config = dict(
    norm='rmsnorm',
    norm_place='pre',
    norm_eps=1e-05,
    attn_scale=0.177,
    bias='none',
    parallel_block=False,
    init_std_qkv=0.0347,
    init_std_o=0.0,
    weight_decay=0.14,
    grad_clip=2.0,
    warmup_steps=498,
    final_lr_fraction=0.1,
    batch_tokens=131072,
    seq_len=2048,
    dataset='wikipedia_en',
)
Each number is 50 + 12 x the weight over its row's rms, rounded and kept within 0 to 99. Layers, rows and columns count from 0. The size before them is the row's rms in percent of the matrix's.

# gate: layer 10 MLP gate, 768x192, rms 0.0774, rows 594-617, columns 96-191
# up: layer 10 MLP up, 768x192, rms 0.0683, rows 594-617, columns 96-191
# down: layer 10 MLP down (transposed), 768x192, rms 0.0677, rows 594-617, columns 96-191
gate594 093:66 46 48 37 60 67 64 68 48 49 52 49 53 71 55 61 46 72 69 49 67 39 44 33 65 60 44 45 59 63 68 26 57 56 49 52 49 48 60 40 45 50 63 65 69 27 55 53 66 54 67 32 64 59 61 60 56 48 56 51 29 64 61 46 46 52 49 74 66 73 52 34 51 58 68 52 44 39 49 63 44 28 55 48 45 55 41 58 35 56 35 56 56 73 59 36
up594 101:68 59 59 34 61 63 51 27 33 50 55 32 51 61 60 57 45 58 53 32 53 29 31 25 41 66 61 31 43 37 40 47 62 56 51 54 55 27 61 60 42 42 45 39 48 30 50 54 42 55 37 47 46 42 78 43 48 36 48 49 47 60 39 36 56 56 38 47 65 44 45 54 50 51 53 46 35 47 55 60 21 66 58 53 43 47 46 45 43 49 43 72 51 49 77 65
down594 104:52 49 21 36 54 39 49 62 51 56 51 58 47 47 65 47 42 24 51 59 55 54 85 76 80 58 73 49 55 33 47 53 31 55 38 64 61 38 28 56 61 61 35 44 43 43 50 54 49 49 66 51 44 39 46 48 48 42 53 47 47 52 39 40 61 59 54 46 46 54 69 65 35 48 51 21 44 32 51 36 66 65 65 45 43 48 31 50 51 17 66 37 36 47 58 37
gate595 132:35 52 34 48 74 53 49 34 31 44 52 53 44 43 53 53 59 68 72 37 38 38 57 46 43 73 28 55 44 65 58 52 45 52 72 47 66 57 44 55 55 54 40 50 35 58 56 44 43 55 55 40 41 52 64 52 47 62 62 61 61 63 26 29 52 30 66 54 64 67 45 52 60 22 49 44 60 31 61 51 51 37 39 53 61 51 37 62 67 38 27 52 52 43 52 50
up595 115:58 57 62 66 31 33 54 52 36 66 46 37 56 39 54 57 55 66 53 69 56 51 36 51 41 58 62 60 77 25 64 56 49 68 58 59 55 62 49 39 51 71 43 67 21 55 21 59 47 50 61 46 52 43 64 35 39 54 53 51 57 56 61 72 42 60 49 45 18 44 32 70 54 51 48 31 34 37 56 61 71 56 51 57 60 45 70 51 60 51 69 73 36 51 36 41
down595 114:60 50 45 47 32 57 57 57 53 59 39 57 34 60 66 79 58 71 32 28 35 33 37 44 65 76 37 52 63 39 66 75 33 41 87 47 60 57 44 53 37 50 65 60 47 70 42 41 56 67 61 35 67 37 65 31 55 52 54 39 55 41 53 40 57 34 44 32 35 35 53 39 46 48 45 59 45 56 49 53 57 67 49 36 29 39 48 48 46 33 44 55 50 48 53 47
gate596 095:46 49 40 65 30 42 36 55 63 41 53 51 42 39 64 67 40 54 49 45 43 63 35 62 39 55 34 45 59 40 72 71 62 34 64 52 58 68 39 74 56 48 43 55 37 65 65 67 40 40 27 34 22 32 46 42 61 44 45 59 51 55 37 49 44 74 59 72 58 39 37 54 42 65 30 35 61 51 57 71 31 49 41 57 62 61 67 45 45 48 49 54 68 31 51 58
up596 093:43 75 41 48 63 44 51 51 29 27 49 69 38 53 57 45 38 59 58 50 48 57 42 50 57 84 52 64 41 35 56 54 47 58 50 63 61 65 74 41 62 47 35 53 45 70 29 42 35 34 39 47 39 35 84 64 44 52 60 34 57 38 31 43 39 56 43 58 60 47 20 35 37 59 48 57 37 68 38 52 39 27 35 37 60 44 71 57 54 61 63 65 59 41 47 31
down596 092:55 63 60 59 28 56 48 43 70 56 31 36 43 51 46 32 63 63 47 56 60 54 43 67 73 46 53 35 71 34 56 48 54 72 28 55 41 42 39 33 43 51 49 34 30 52 74 61 73 51 56 70 62 77 44 48 71 48 33 38 58 65 47 45 41 45 43 47 45 44 45 56 57 22 55 47 39 50 57 37 56 49 52 55 40 39 71 40 62 24 23 41 36 43 29 31
gate597 106:64 65 45 41 69 40 59 54 51 49 44 42 76 44 62 75 61 60 50 48 51 37 62 45 53 32 60 45 60 55 43 34 66 68 42 52 52 37 71 49 41 48 76 35 59 41 58 46 34 52 57 52 60 38 64 31 44 38 52 31 36 49 53 61 48 40 72 42 29 53 63 35 54 51 45 19 51 31 43 53 61 47 38 41 48 50 71 41 66 47 42 38 56 49 50 31
up597 103:66 54 35 61 49 48 49 50 57 53 51 56 50 53 50 60 59 61 48 39 39 31 51 37 54 49 37 54 45 47 41 15 46 61 53 32 57 13 48 38 33 36 48 50 47 37 67 57 30 64 56 54 68 48 62 42 64 50 51 30 39 63 38 47 67 44 52 67 30 60 27 27 46 43 48 39 56 66 43 46 73 36 57 57 58 45 46 60 53 47 49 60 46 49 56 48
down597 107:80 50 41 68 66 48 62 64 45 41 27 56 56 55 31 70 64 53 47 64 65 53 71 71 60 51 60 42 40 65 61 34 47 76 44 56 57 36 50 40 28 31 47 50 56 60 50 63 69 52 38 57 68 48 54 40 61 32 53 50 53 45 54 41 44 53 72 64 53 50 50 52 60 50 39 49 40 66 51 57 44 47 35 57 54 44 56 67 42 49 62 45 51 57 63 34
gate598 103:84 40 68 48 60 46 60 45 38 54 29 50 66 57 38 59 58 49 51 49 31 41 62 52 48 74 52 30 63 28 55 51 54 72 34 55 44 53 65 38 47 58 53 38 39 28 81 61 49 66 55 41 47 43 41 22 43 43 34 57 31 51 50 44 40 52 48 52 63 39 46 44 51 51 40 47 48 60 57 49 66 41 45 52 62 34 39 43 50 62 38 59 58 65 35 62
up598 101:70 54 20 57 46 52 41 64 27 47 67 48 51 44 73 45 56 64 61 27 39 59 35 51 56 73 35 55 33 64 54 72 41 60 62 48 76 51 11 33 55 43 41 53 50 60 47 46 39 69 62 34 23 60 52 63 45 65 37 31 67 46 30 50 66 48 51 43 60 54 45 41 57 47 44 58 50 36 59 25 51 38 51 36 54 39 40 45 46 48 50 59 48 56 55 79
down598 101:23 50 52 53 53 54 48 52 58 57 32 54 44 50 65 29 56 46 35 54 52 58 60 60 42 66 57 55 50 67 62 42 56 44 29 55 52 19 49 55 55 59 37 65 62 38 58 27 62 52 69 62 51 43 71 53 36 54 46 69 51 68 42 72 54 57 50 52 64 68 71 56 60 55 60 72 39 27 29 44 27 51 53 56 44 69 71 48 63 71 49 52 34 42 37 52
gate599 105:57 54 67 46 59 42 44 43 69 54 25 29 34 38 52 40 69 37 56 39 43 61 55 47 45 43 32 71 44 45 60 62 57 52 50 34 50 42 37 83 53 46 58 65 62 38 40 55 61 56 56 49 58 48 32 54 66 30 53 86 25 54 53 45 59 56 44 51 73 67 56 49 51 61 42 34 65 41 37 37 48 46 54 50 65 65 25 61 34 53 43 52 50 64 42 52
up599 102:58 61 59 63 49 72 76 65 58 40 54 66 52 53 64 51 40 57 50 20 39 53 57 46 47 46 55 50 39 46 45 36 62 57 45 58 58 34 65 44 52 32 66 36 65 33 47 60 37 60 21 61 59 51 80 78 36 65 34 56 44 35 43 52 48 69 54 41 54 48 49 23 41 64 61 65 46 30 41 36 62 69 45 48 36 38 58 52 87 47 42 59 54 47 40 43
down599 109:37 46 52 53 45 43 46 35 54 59 61 42 47 51 67 44 65 42 62 27 39 28 47 41 50 49 43 43 49 41 53 69 43 44 90 56 63 67 36 44 47 47 38 47 31 60 18 55 43 32 48 38 54 60 39 54 34 30 52 40 41 69 54 64 43 61 31 58 66 71 54 53 43 53 60 55 43 51 54 63 33 52 39 43 43 48 40 45 34 55 41 63 83 35 39 34
gate600 092:46 53 44 56 69 63 57 74 58 48 42 61 67 58 46 32 22 65 58 44 66 48 59 30 56 49 25 41 51 32 58 52 69 47 57 63 54 71 55 34 61 52 47 68 54 49 38 25 75 30 49 43 57 72 25 51 45 50 44 40 56 47 54 44 49 54 36 50 71 67 43 62 39 51 52 37 64 35 58 39 43 44 62 53 44 58 60 53 50 63 42 47 44 43 53 48
up600 097:34 64 60 34 35 56 49 59 66 57 32 50 62 56 30 37 49 51 31 48 57 45 49 44 34 33 48 54 34 41 29 53 59 38 60 63 50 84 30 44 42 50 62 62 37 34 49 39 67 46 29 63 61 64 48 43 69 28 60 46 68 35 42 58 44 60 49 43 63 55 59 39 48 34 46 44 26 64 47 43 24 60 54 48 36 54 59 73 30 59 49 33 48 50 57 58
down600 095:50 56 44 50 46 54 31 69 71 51 39 34 54 58 58 65 20 79 47 62 48 55 61 59 53 70 48 49 55 46 42 64 71 62 76 47 42 51 42 42 38 69 20 51 51 42 49 64 81 43 41 47 58 41 64 57 63 23 68 48 47 36 50 54 63 47 37 40 57 39 49 43 59 46 50 43 57 63 25 36 42 77 50 41 59 40 40 54 49 76 52 53 58 40 32 31
gate601 107:57 49 48 49 71 58 43 47 37 35 38 30 47 23 43 60 62 37 53 44 22 70 79 51 39 43 38 46 40 23 40 53 69 33 31 51 66 56 60 48 49 50 54 57 46 45 44 52 41 81 45 39 34 55 45 69 65 61 52 57 59 50 45 48 71 35 66 46 34 45 43 55 60 51 54 53 53 51 78 51 71 75 51 52 60 63 60 60 47 53 42 59 48 44 54 60
up601 104:60 39 37 64 51 36 37 49 48 45 42 53 58 54 57 63 73 56 72 55 36 64 73 36 53 49 61 45 73 51 47 50 42 45 22 35 51 45 34 64 41 44 31 44 55 38 62 84 42 55 47 50 42 66 66 58 57 38 43 59 45 51 35 58 51 50 60 38 58 57 62 44 67 56 41 58 60 44 76 51 48 61 51 48 45 38 45 57 72 60 71 45 53 49 55 42
down601 107:62 36 38 48 53 39 48 69 64 43 45 69 57 45 54 38 60 62 39 53 45 35 84 50 46 54 65 44 48 69 55 52 38 63 37 50 47 59 34 55 46 41 51 42 60 70 41 41 44 66 44 53 39 24 37 27 50 34 33 49 39 59 45 47 50 52 66 38 69 64 44 43 21 27 60 28 58 61 63 47 60 61 64 55 46 49 60 36 44 63 59 49 52 59 52 69
gate602 105:39 46 43 33 46 51 51 56 58 59 38 60 41 54 55 71 48 51 21 43 50 43 66 64 55 77 35 62 44 52 50 32 39 38 46 40 39 29 44 34 44 48 44 45 42 46 29 60 48 35 51 49 55 53 52 30 60 60 41 45 67 33 46 28 56 70 30 30 55 52 45 47 63 53 62 40 43 67 62 69 33 45 41 51 42 65 45 36 65 43 54 52 40 70 51 54
up602 098:49 53 40 24 63 33 51 63 68 61 47 35 67 59 78 63 64 38 32 64 54 59 60 37 41 65 49 62 65 45 56 62 54 51 48 46 64 46 58 61 59 25 59 43 61 44 63 49 66 39 61 61 45 46 58 39 70 49 42 50 53 53 54 46 51 49 38 41 43 59 59 39 64 47 61 55 30 44 51 76 37 48 59 37 52 58 59 53 33 33 37 30 44 44 60 47
down602 101:68 47 57 35 29 24 66 67 62 41 36 49 45 63 65 75 41 49 49 36 50 29 42 53 35 51 52 51 57 76 49 58 65 64 90 35 55 53 38 39 48 59 42 55 46 46 60 47 33 40 48 41 60 27 53 60 45 41 47 47 38 40 55 46 55 27 37 64 42 48 36 62 38 46 67 78 55 59 61 49 36 46 48 48 45 64 34 50 57 51 42 53 53 50 44 51
gate603 101:52 47 41 57 72 52 34 38 56 56 42 47 47 39 54 47 61 52 47 07 30 53 39 43 47 45 47 54 41 75 49 64 58 60 52 51 58 62 44 72 51 08 51 48 41 46 56 58 43 75 57 70 61 72 31 55 51 47 39 73 52 37 44 48 66 64 53 69 58 57 68 73 52 38 40 32 28 59 55 60 68 35 57 35 25 60 43 67 69 58 41 70 51 48 38 44
up603 099:52 42 43 35 47 46 41 39 50 37 60 37 49 46 71 53 16 53 61 45 42 45 65 53 44 36 31 67 52 60 59 30 66 49 42 39 53 51 29 72 47 79 45 54 46 51 75 45 36 47 38 45 48 43 72 42 46 45 61 51 31 65 40 48 57 62 47 45 90 35 51 45 68 71 52 55 52 60 22 51 56 66 33 45 46 48 40 40 61 59 46 40 72 46 46 49
down603 098:54 61 55 59 46 38 41 91 57 35 41 42 63 44 42 54 71 35 72 60 55 57 43 44 42 46 36 49 36 21 47 41 34 75 53 64 31 55 51 58 47 46 48 34 49 52 42 30 40 41 36 52 40 69 51 53 58 59 52 58 51 57 54 57 54 44 59 35 82 45 43 67 60 34 35 49 40 41 56 58 39 48 65 58 33 58 50 61 58 58 24 53 36 63 35 58
gate604 105:58 38 38 53 42 54 42 40 58 69 58 64 37 46 61 58 37 45 61 35 43 61 60 46 53 41 44 37 50 56 56 60 29 51 40 38 54 58 41 52 42 50 58 57 29 37 61 58 48 55 52 54 21 44 67 56 66 58 44 43 46 54 53 69 61 58 63 66 50 57 36 42 95 65 75 34 38 34 61 56 59 36 61 36 40 46 34 48 51 63 32 42 47 80 57 47
up604 100:47 66 52 67 48 60 57 36 43 59 53 51 57 47 41 62 40 39 48 64 59 12 75 58 62 43 35 37 56 62 56 38 47 67 67 64 54 45 51 33 48 64 58 36 57 61 67 46 43 50 67 33 58 53 48 53 55 51 52 59 47 43 58 44 59 43 47 67 61 27 28 38 58 68 58 60 56 52 42 49 57 69 45 43 86 47 64 30 53 54 45 47 41 34 63 34
down604 104:62 29 47 71 54 36 56 47 39 61 49 62 48 29 67 49 53 52 50 41 36 65 62 46 51 48 45 59 57 47 43 29 59 56 26 52 71 72 44 50 56 21 46 41 40 36 28 33 50 39 65 47 57 53 43 54 49 40 51 43 33 57 37 45 48 48 45 50 27 63 46 39 51 38 40 64 50 46 48 62 45 35 35 54 62 76 52 75 49 54 50 54 62 66 42 52
gate605 099:83 49 38 49 75 51 43 34 46 50 51 53 57 49 69 34 57 74 50 56 38 43 49 56 48 57 42 53 31 74 56 55 69 33 52 53 52 66 44 54 58 54 40 79 35 30 56 52 48 59 53 69 48 53 81 46 32 40 42 46 71 80 42 36 46 30 43 35 57 59 42 44 50 50 55 40 61 57 56 49 48 31 33 39 47 35 47 89 47 51 64 38 51 51 52 63
up605 097:58 47 44 54 49 33 73 40 43 56 48 22 45 32 66 49 50 46 44 48 47 52 42 55 39 56 66 34 63 35 50 93 58 59 61 47 41 68 49 27 45 49 32 44 54 42 37 55 70 54 74 68 30 57 58 28 50 39 43 38 56 71 37 33 47 39 46 38 49 58 47 64 63 59 42 50 60 62 55 39 47 27 62 53 28 61 36 66 45 53 55 42 38 55 67 34
down605 097:47 28 57 36 57 35 53 42 59 45 49 57 49 50 64 62 47 25 58 36 33 57 56 50 49 53 47 41 26 58 44 52 33 52 32 49 49 58 69 54 50 34 66 44 51 48 61 62 38 58 67 50 32 41 36 34 73 47 44 79 42 48 45 29 59 62 59 44 35 62 45 38 39 33 58 54 49 51 44 42 64 51 49 36 37 34 33 59 32 25 62 27 46 19 62 47
gate606 092:59 43 52 71 42 47 60 46 43 71 49 54 64 47 60 43 70 43 51 71 43 36 50 59 53 43 45 25 26 36 55 51 77 55 70 42 23 40 65 43 52 40 54 19 71 47 68 62 50 53 69 51 61 16 45 40 62 35 46 27 21 51 68 61 58 33 46 57 58 59 16 43 59 62 65 64 41 31 47 44 68 64 53 55 67 51 49 39 56 42 49 56 61 24 47 54
up606 102:61 44 66 30 58 67 71 54 61 40 31 51 69 51 78 49 53 72 55 57 58 71 48 44 44 50 45 55 29 67 38 31 60 43 22 61 34 35 47 23 53 60 61 37 52 41 57 49 67 51 61 47 51 56 53 27 63 50 34 55 58 57 53 48 49 48 74 56 60 74 38 61 45 70 53 59 35 45 34 44 60 54 62 46 58 37 46 45 36 81 57 54 66 43 47 58
down606 099:41 64 54 53 46 36 62 47 63 53 44 34 25 60 43 62 48 62 40 40 53 48 36 48 41 45 57 57 61 33 71 57 51 39 47 53 42 37 35 29 40 73 62 34 53 41 53 65 52 43 37 32 72 49 52 35 41 47 38 55 61 52 15 43 47 46 52 39 48 42 47 66 35 52 31 31 39 54 56 58 57 39 46 41 36 48 48 44 30 60 47 46 53 76 63 41
gate607 095:87 48 45 40 57 54 62 36 57 37 73 33 58 53 70 49 58 31 44 26 20 40 33 41 22 48 43 54 58 34 67 49 58 41 56 57 62 56 47 45 41 57 28 45 47 50 56 56 59 62 38 62 52 65 41 56 45 45 51 55 50 36 40 28 42 54 48 53 79 54 59 45 56 46 65 45 72 49 58 29 34 42 54 45 43 49 47 45 84 73 51 57 34 61 60 41
up607 096:45 47 56 24 47 53 49 44 50 53 36 43 66 47 50 47 42 53 36 56 59 57 40 50 46 32 48 46 54 27 50 58 40 63 33 56 47 39 52 63 42 36 51 48 34 52 51 46 70 43 44 34 66 41 22 48 61 36 43 55 30 41 68 46 22 37 77 42 47 56 69 70 49 36 48 38 39 67 37 58 14 27 44 57 59 63 42 24 47 42 49 66 56 43 37 24
down607 098:61 70 35 49 35 38 59 53 34 30 20 74 46 45 45 57 49 47 74 44 61 43 49 53 57 56 58 41 46 54 64 44 43 32 31 64 46 41 38 38 59 52 49 39 64 53 75 39 65 61 40 47 39 46 51 42 68 55 38 56 73 40 37 53 52 55 58 50 49 41 51 45 35 38 51 61 41 60 50 34 48 40 42 45 39 30 61 46 58 99 44 24 30 46 54 61
gate608 106:44 50 53 36 46 43 41 55 64 53 57 59 42 50 35 84 33 85 38 48 40 31 41 50 56 68 41 51 69 46 67 33 45 44 43 50 47 56 51 57 44 58 32 56 54 54 47 61 56 46 51 58 54 59 41 43 47 24 64 67 53 39 42 56 61 68 26 48 48 61 16 55 57 50 68 47 31 48 58 47 34 19 59 51 50 56 35 56 58 44 67 67 73 27 51 51
up608 098:58 55 45 49 51 50 55 58 30 39 49 54 61 57 86 46 60 52 39 38 84 65 45 74 53 49 44 60 41 58 33 50 48 49 49 62 22 48 53 64 55 43 31 61 46 57 39 59 37 53 55 67 41 54 69 48 43 68 49 27 60 50 47 66 21 29 45 50 50 32 84 45 48 48 42 52 44 58 44 42 49 45 49 40 47 49 26 64 39 56 31 37 69 56 61 53
down608 101:50 52 64 57 51 58 42 39 26 44 44 46 53 42 35 39 30 50 38 55 37 24 41 41 58 48 70 47 51 45 55 58 85 50 32 55 43 41 44 48 51 49 53 39 42 59 46 68 46 45 40 36 41 50 33 73 63 61 52 54 42 59 53 37 53 36 51 45 49 47 34 47 43 51 41 48 61 41 63 58 58 58 54 57 70 72 29 33 42 21 70 29 42 35 69 44
gate609 088:49 65 53 58 32 61 67 25 46 64 68 44 33 44 34 40 28 44 29 54 35 18 49 55 53 63 43 59 51 47 39 32 52 43 37 52 56 56 39 48 54 20 48 41 53 42 46 35 54 53 69 47 40 64 65 42 19 56 63 50 47 56 49 58 54 52 41 60 38 52 61 53 67 26 50 33 62 66 52 67 62 58 49 57 44 41 38 53 65 47 41 45 72 51 45 51
up609 095:49 55 27 49 33 43 36 67 62 44 45 24 52 42 57 58 60 55 58 51 42 36 61 48 28 33 68 60 61 61 61 57 41 65 65 76 45 24 79 47 59 57 63 54 57 44 46 37 47 49 34 50 55 57 43 39 58 40 59 49 27 64 55 35 28 61 37 53 52 54 50 37 48 52 27 54 47 36 31 24 41 52 53 49 68 42 52 42 39 49 68 43 29 30 45 46
down609 093:30 48 44 65 74 46 41 58 47 43 52 55 71 55 76 56 51 42 30 33 36 65 60 62 44 66 73 49 60 51 35 67 24 64 45 35 59 69 28 45 49 33 50 46 59 43 51 37 41 44 27 53 39 17 59 28 51 34 42 67 37 37 31 50 57 22 53 50 59 40 34 55 51 70 29 37 40 36 63 22 35 59 27 51 58 40 54 38 57 49 47 39 45 60 48 63
gate610 106:47 53 50 42 40 66 56 24 55 36 36 39 49 65 48 79 50 55 47 36 41 41 58 53 51 44 41 46 59 61 38 60 45 79 43 52 65 25 69 46 47 42 60 21 70 51 44 57 38 60 34 43 35 47 46 56 30 41 38 60 19 49 49 50 52 58 45 52 60 59 30 62 58 58 37 34 39 55 65 62 55 64 41 49 58 49 42 31 69 66 42 56 53 45 48 59
up610 107:61 38 38 46 60 42 41 62 55 38 45 43 38 64 46 31 36 66 67 71 51 39 73 42 54 50 63 57 54 59 44 48 49 41 48 54 54 48 71 66 50 54 44 64 28 41 63 31 44 39 56 56 51 48 68 53 55 56 55 49 51 24 51 53 37 45 48 41 53 55 58 57 32 57 53 48 65 36 40 58 43 42 52 39 55 19 47 44 50 54 65 44 51 39 52 65
down610 107:40 46 50 62 38 47 46 63 42 41 41 45 30 35 47 26 43 56 69 42 42 51 68 51 50 35 50 56 54 30 48 49 54 44 81 66 66 38 41 61 46 57 59 63 54 52 47 39 50 81 56 56 42 50 45 70 51 27 45 52 40 44 42 64 67 56 45 40 77 58 42 58 33 56 65 53 70 54 61 58 35 46 56 58 38 65 47 56 45 19 35 65 32 42 53 37
gate611 111:53 52 73 49 52 47 65 43 38 46 57 78 59 50 52 40 34 45 67 34 43 42 52 43 39 59 65 56 54 68 54 46 64 58 57 46 36 57 53 55 60 58 64 67 42 27 59 34 39 52 56 48 54 47 61 49 64 43 69 32 53 60 55 34 39 41 40 32 59 50 58 36 74 49 58 43 44 59 45 55 66 65 59 45 45 60 43 72 51 21 74 68 49 50 53 50
up611 096:40 49 38 60 57 51 86 51 51 49 45 52 41 27 72 74 54 46 41 36 47 77 27 33 32 39 59 57 10 41 33 63 37 54 62 49 57 60 52 37 59 36 60 51 40 53 60 64 53 40 48 65 45 41 62 56 51 64 54 58 52 54 07 53 60 46 47 41 51 67 53 61 48 50 44 57 50 34 36 40 47 49 45 45 53 61 38 49 49 69 38 41 63 58 44 22
down611 103:59 36 43 35 60 67 60 70 39 54 46 52 50 59 38 48 35 61 50 66 62 76 37 46 40 36 45 41 27 52 67 37 73 57 52 63 64 54 59 62 40 49 55 67 67 44 60 47 72 44 48 42 49 34 41 29 73 46 61 55 54 55 52 49 42 47 33 51 57 46 40 49 38 47 35 45 45 72 64 61 87 68 63 27 37 55 67 55 60 78 41 54 52 44 41 68
gate612 115:42 42 66 40 72 56 70 41 44 56 49 43 56 72 75 73 40 56 32 42 55 57 34 44 49 59 37 64 28 47 46 46 53 47 58 39 44 51 67 49 46 45 34 43 42 53 37 55 50 50 57 57 39 46 58 19 33 25 42 74 30 53 33 47 44 35 36 43 42 73 51 69 58 40 52 45 28 59 54 33 52 59 45 57 81 58 40 38 44 54 59 50 75 56 50 42
up612 099:54 27 63 58 34 65 51 31 50 78 45 52 49 48 56 39 42 48 56 48 45 44 61 69 64 31 67 58 56 57 54 69 59 52 39 47 66 56 36 65 42 36 71 52 31 39 68 51 44 67 30 56 52 83 34 48 67 51 67 37 49 57 67 30 49 56 49 34 63 62 54 42 48 63 56 80 55 52 55 51 37 50 50 53 34 50 53 63 54 55 47 38 46 55 41 66
down612 100:47 28 45 55 15 58 49 47 38 40 58 52 69 49 51 52 50 54 54 32 42 59 69 61 59 53 31 37 45 62 36 52 52 60 23 42 42 52 52 61 53 48 43 45 24 47 53 54 54 54 35 63 64 49 49 36 47 35 61 66 38 40 29 45 54 65 53 34 65 47 53 59 69 35 63 36 33 49 49 28 34 54 47 53 60 36 60 37 41 67 40 52 46 50 43 47
gate613 117:37 51 40 48 60 44 48 46 56 68 61 51 55 42 60 54 89 42 32 37 36 59 73 48 44 69 72 20 38 46 24 43 66 41 51 44 50 49 64 52 63 45 45 42 46 49 61 76 58 57 52 38 55 48 49 49 69 54 50 44 54 50 48 40 55 28 39 37 43 56 22 56 61 53 47 37 56 55 62 56 60 31 51 58 30 74 44 67 54 45 68 32 50 50 51 38
up613 108:35 45 51 41 70 33 16 50 52 50 59 35 54 49 63 44 48 51 54 61 37 55 68 54 41 51 53 56 42 55 32 15 60 57 49 36 53 57 64 43 38 35 40 80 56 41 68 62 72 54 45 61 87 77 46 49 51 53 49 68 35 65 45 38 41 37 52 37 65 71 49 62 40 58 47 60 52 55 43 33 54 36 46 54 43 56 21 58 59 41 62 26 66 56 47 77
down613 108:49 30 54 49 34 43 68 72 47 56 48 39 63 49 57 54 22 42 58 32 41 50 36 60 51 50 63 61 52 33 58 67 64 71 74 59 72 72 44 42 51 56 44 61 40 44 33 44 58 52 62 48 54 53 51 55 59 31 51 43 37 42 77 76 52 56 45 55 41 46 46 42 48 42 57 69 72 61 38 62 34 67 53 38 68 36 45 56 53 18 46 66 47 56 67 45
gate614 090:45 54 50 52 49 51 49 44 20 44 54 30 63 61 68 45 69 49 61 44 33 34 54 42 55 29 49 40 62 47 58 60 50 69 87 62 39 50 45 43 65 38 58 61 58 46 64 54 51 71 50 41 57 39 55 62 47 48 34 45 40 50 41 57 59 56 38 36 50 46 45 50 60 62 32 46 57 22 53 56 50 46 51 48 44 42 62 64 87 55 36 62 53 58 49 38
up614 099:24 43 55 41 37 28 44 30 42 55 65 66 55 40 35 65 42 42 56 56 70 57 38 53 55 55 68 62 48 46 47 58 26 58 57 48 62 58 36 47 51 69 59 37 65 67 56 47 48 25 51 42 34 43 53 48 56 43 68 39 70 55 76 53 45 50 59 62 30 42 65 65 58 37 57 53 45 54 47 40 47 50 35 55 53 58 52 48 57 28 64 46 47 32 35 63
down614 097:45 33 54 45 41 42 51 31 61 61 50 39 56 54 55 57 53 61 62 52 73 43 54 72 61 57 51 48 47 27 43 49 40 38 61 46 51 56 58 54 47 50 70 32 36 41 56 49 53 50 56 48 77 37 49 67 51 29 37 34 58 46 63 38 71 41 40 47 41 58 56 26 28 55 53 55 57 39 43 59 41 54 42 41 47 49 64 49 60 55 58 48 34 49 81 44
gate615 098:35 50 61 48 39 56 48 55 51 63 45 44 51 53 45 53 61 57 36 48 50 65 39 61 33 69 57 47 47 63 52 41 77 35 51 39 69 40 35 59 52 49 38 54 19 38 77 56 61 52 36 59 66 49 53 43 55 22 24 36 48 51 49 48 48 69 64 56 65 59 52 66 40 45 41 50 44 66 61 49 35 62 45 64 49 56 47 72 36 45 47 47 50 46 62 87
up615 097:49 52 43 62 60 45 45 22 37 55 44 47 47 75 70 57 31 62 68 52 64 54 39 47 30 42 63 64 54 66 41 62 40 49 74 59 58 66 77 73 55 47 68 72 39 42 71 48 40 64 55 53 46 52 47 46 57 52 50 38 23 56 35 61 64 55 52 37 65 61 65 43 60 64 54 40 58 56 61 61 58 40 61 36 45 57 44 67 53 40 55 55 51 45 40 37
down615 099:47 64 41 59 48 52 44 43 62 52 62 67 56 39 59 44 53 74 37 73 58 66 35 64 62 50 41 58 64 48 56 49 54 38 33 46 59 60 38 52 38 57 31 59 37 36 51 61 71 41 48 73 54 40 49 42 47 49 33 43 51 58 56 44 48 56 61 61 58 50 48 57 61 50 47 39 27 48 67 52 25 50 49 49 24 50 46 49 67 23 21 33 71 38 46 55
gate616 115:56 66 61 52 56 61 56 53 43 49 34 45 31 67 41 53 26 59 57 60 69 58 42 66 41 30 45 39 50 58 53 65 67 25 71 46 34 57 51 23 49 68 53 50 58 42 39 50 50 55 61 43 65 56 47 64 42 45 52 59 64 47 55 63 74 60 57 65 68 43 24 31 58 59 67 47 67 32 53 39 55 55 53 60 59 51 50 49 28 53 34 39 62 75 76 58
up616 107:52 48 47 57 51 63 74 47 67 45 47 43 48 46 50 96 47 63 44 32 42 56 52 49 42 48 27 51 49 62 43 51 35 48 63 59 45 93 64 57 51 55 34 21 53 42 45 62 36 66 67 50 42 38 40 44 50 59 51 41 60 48 34 69 60 51 54 66 23 53 41 42 57 58 67 37 49 22 63 51 52 55 38 58 71 49 49 61 39 58 40 71 36 47 55 30
down616 104:45 55 47 58 55 61 57 42 56 52 53 46 57 36 68 46 36 42 34 46 35 66 28 53 53 60 76 66 70 41 48 82 67 46 77 45 41 52 45 50 53 53 54 66 53 50 52 40 58 44 50 33 71 59 51 53 62 10 37 60 48 50 55 59 39 32 31 43 50 50 53 52 63 43 50 56 42 59 55 42 43 57 47 47 54 58 59 36 53 51 21 36 60 48 56 34
gate617 091:38 67 55 44 37 52 48 30 75 58 44 63 66 52 48 47 65 87 38 41 66 44 50 41 56 61 60 38 71 35 71 40 37 52 57 38 61 61 55 52 47 54 64 54 52 56 68 68 23 30 60 40 57 54 51 24 56 57 45 46 59 61 33 49 46 48 55 29 52 49 33 39 59 44 48 40 44 55 63 74 28 63 51 52 45 32 62 48 66 56 56 39 47 47 40 53
up617 095:66 50 68 42 56 67 55 66 55 32 61 45 47 61 47 38 51 50 54 55 63 61 50 54 57 52 37 49 54 49 51 43 46 41 60 46 36 29 53 22 32 41 50 37 59 48 40 35 55 40 51 56 56 64 63 56 45 44 55 58 35 44 59 61 58 41 67 48 62 55 65 77 36 38 46 57 51 34 93 41 48 50 62 39 38 44 69 52 49 30 63 40 50 56 52 63
down617 094:57 59 36 50 49 42 48 29 31 49 46 70 36 49 28 55 48 40 39 36 51 50 55 64 49 52 64 42 46 30 55 40 50 25 47 67 52 37 33 53 38 32 71 32 57 39 50 49 38 64 35 24 36 44 52 52 52 56 46 58 56 46 45 36 71 37 48 29 48 28 47 62 46 48 36 30 40 52 75 53 49 54 58 42 55 44 52 76 75 47 69 63 48 51 25 49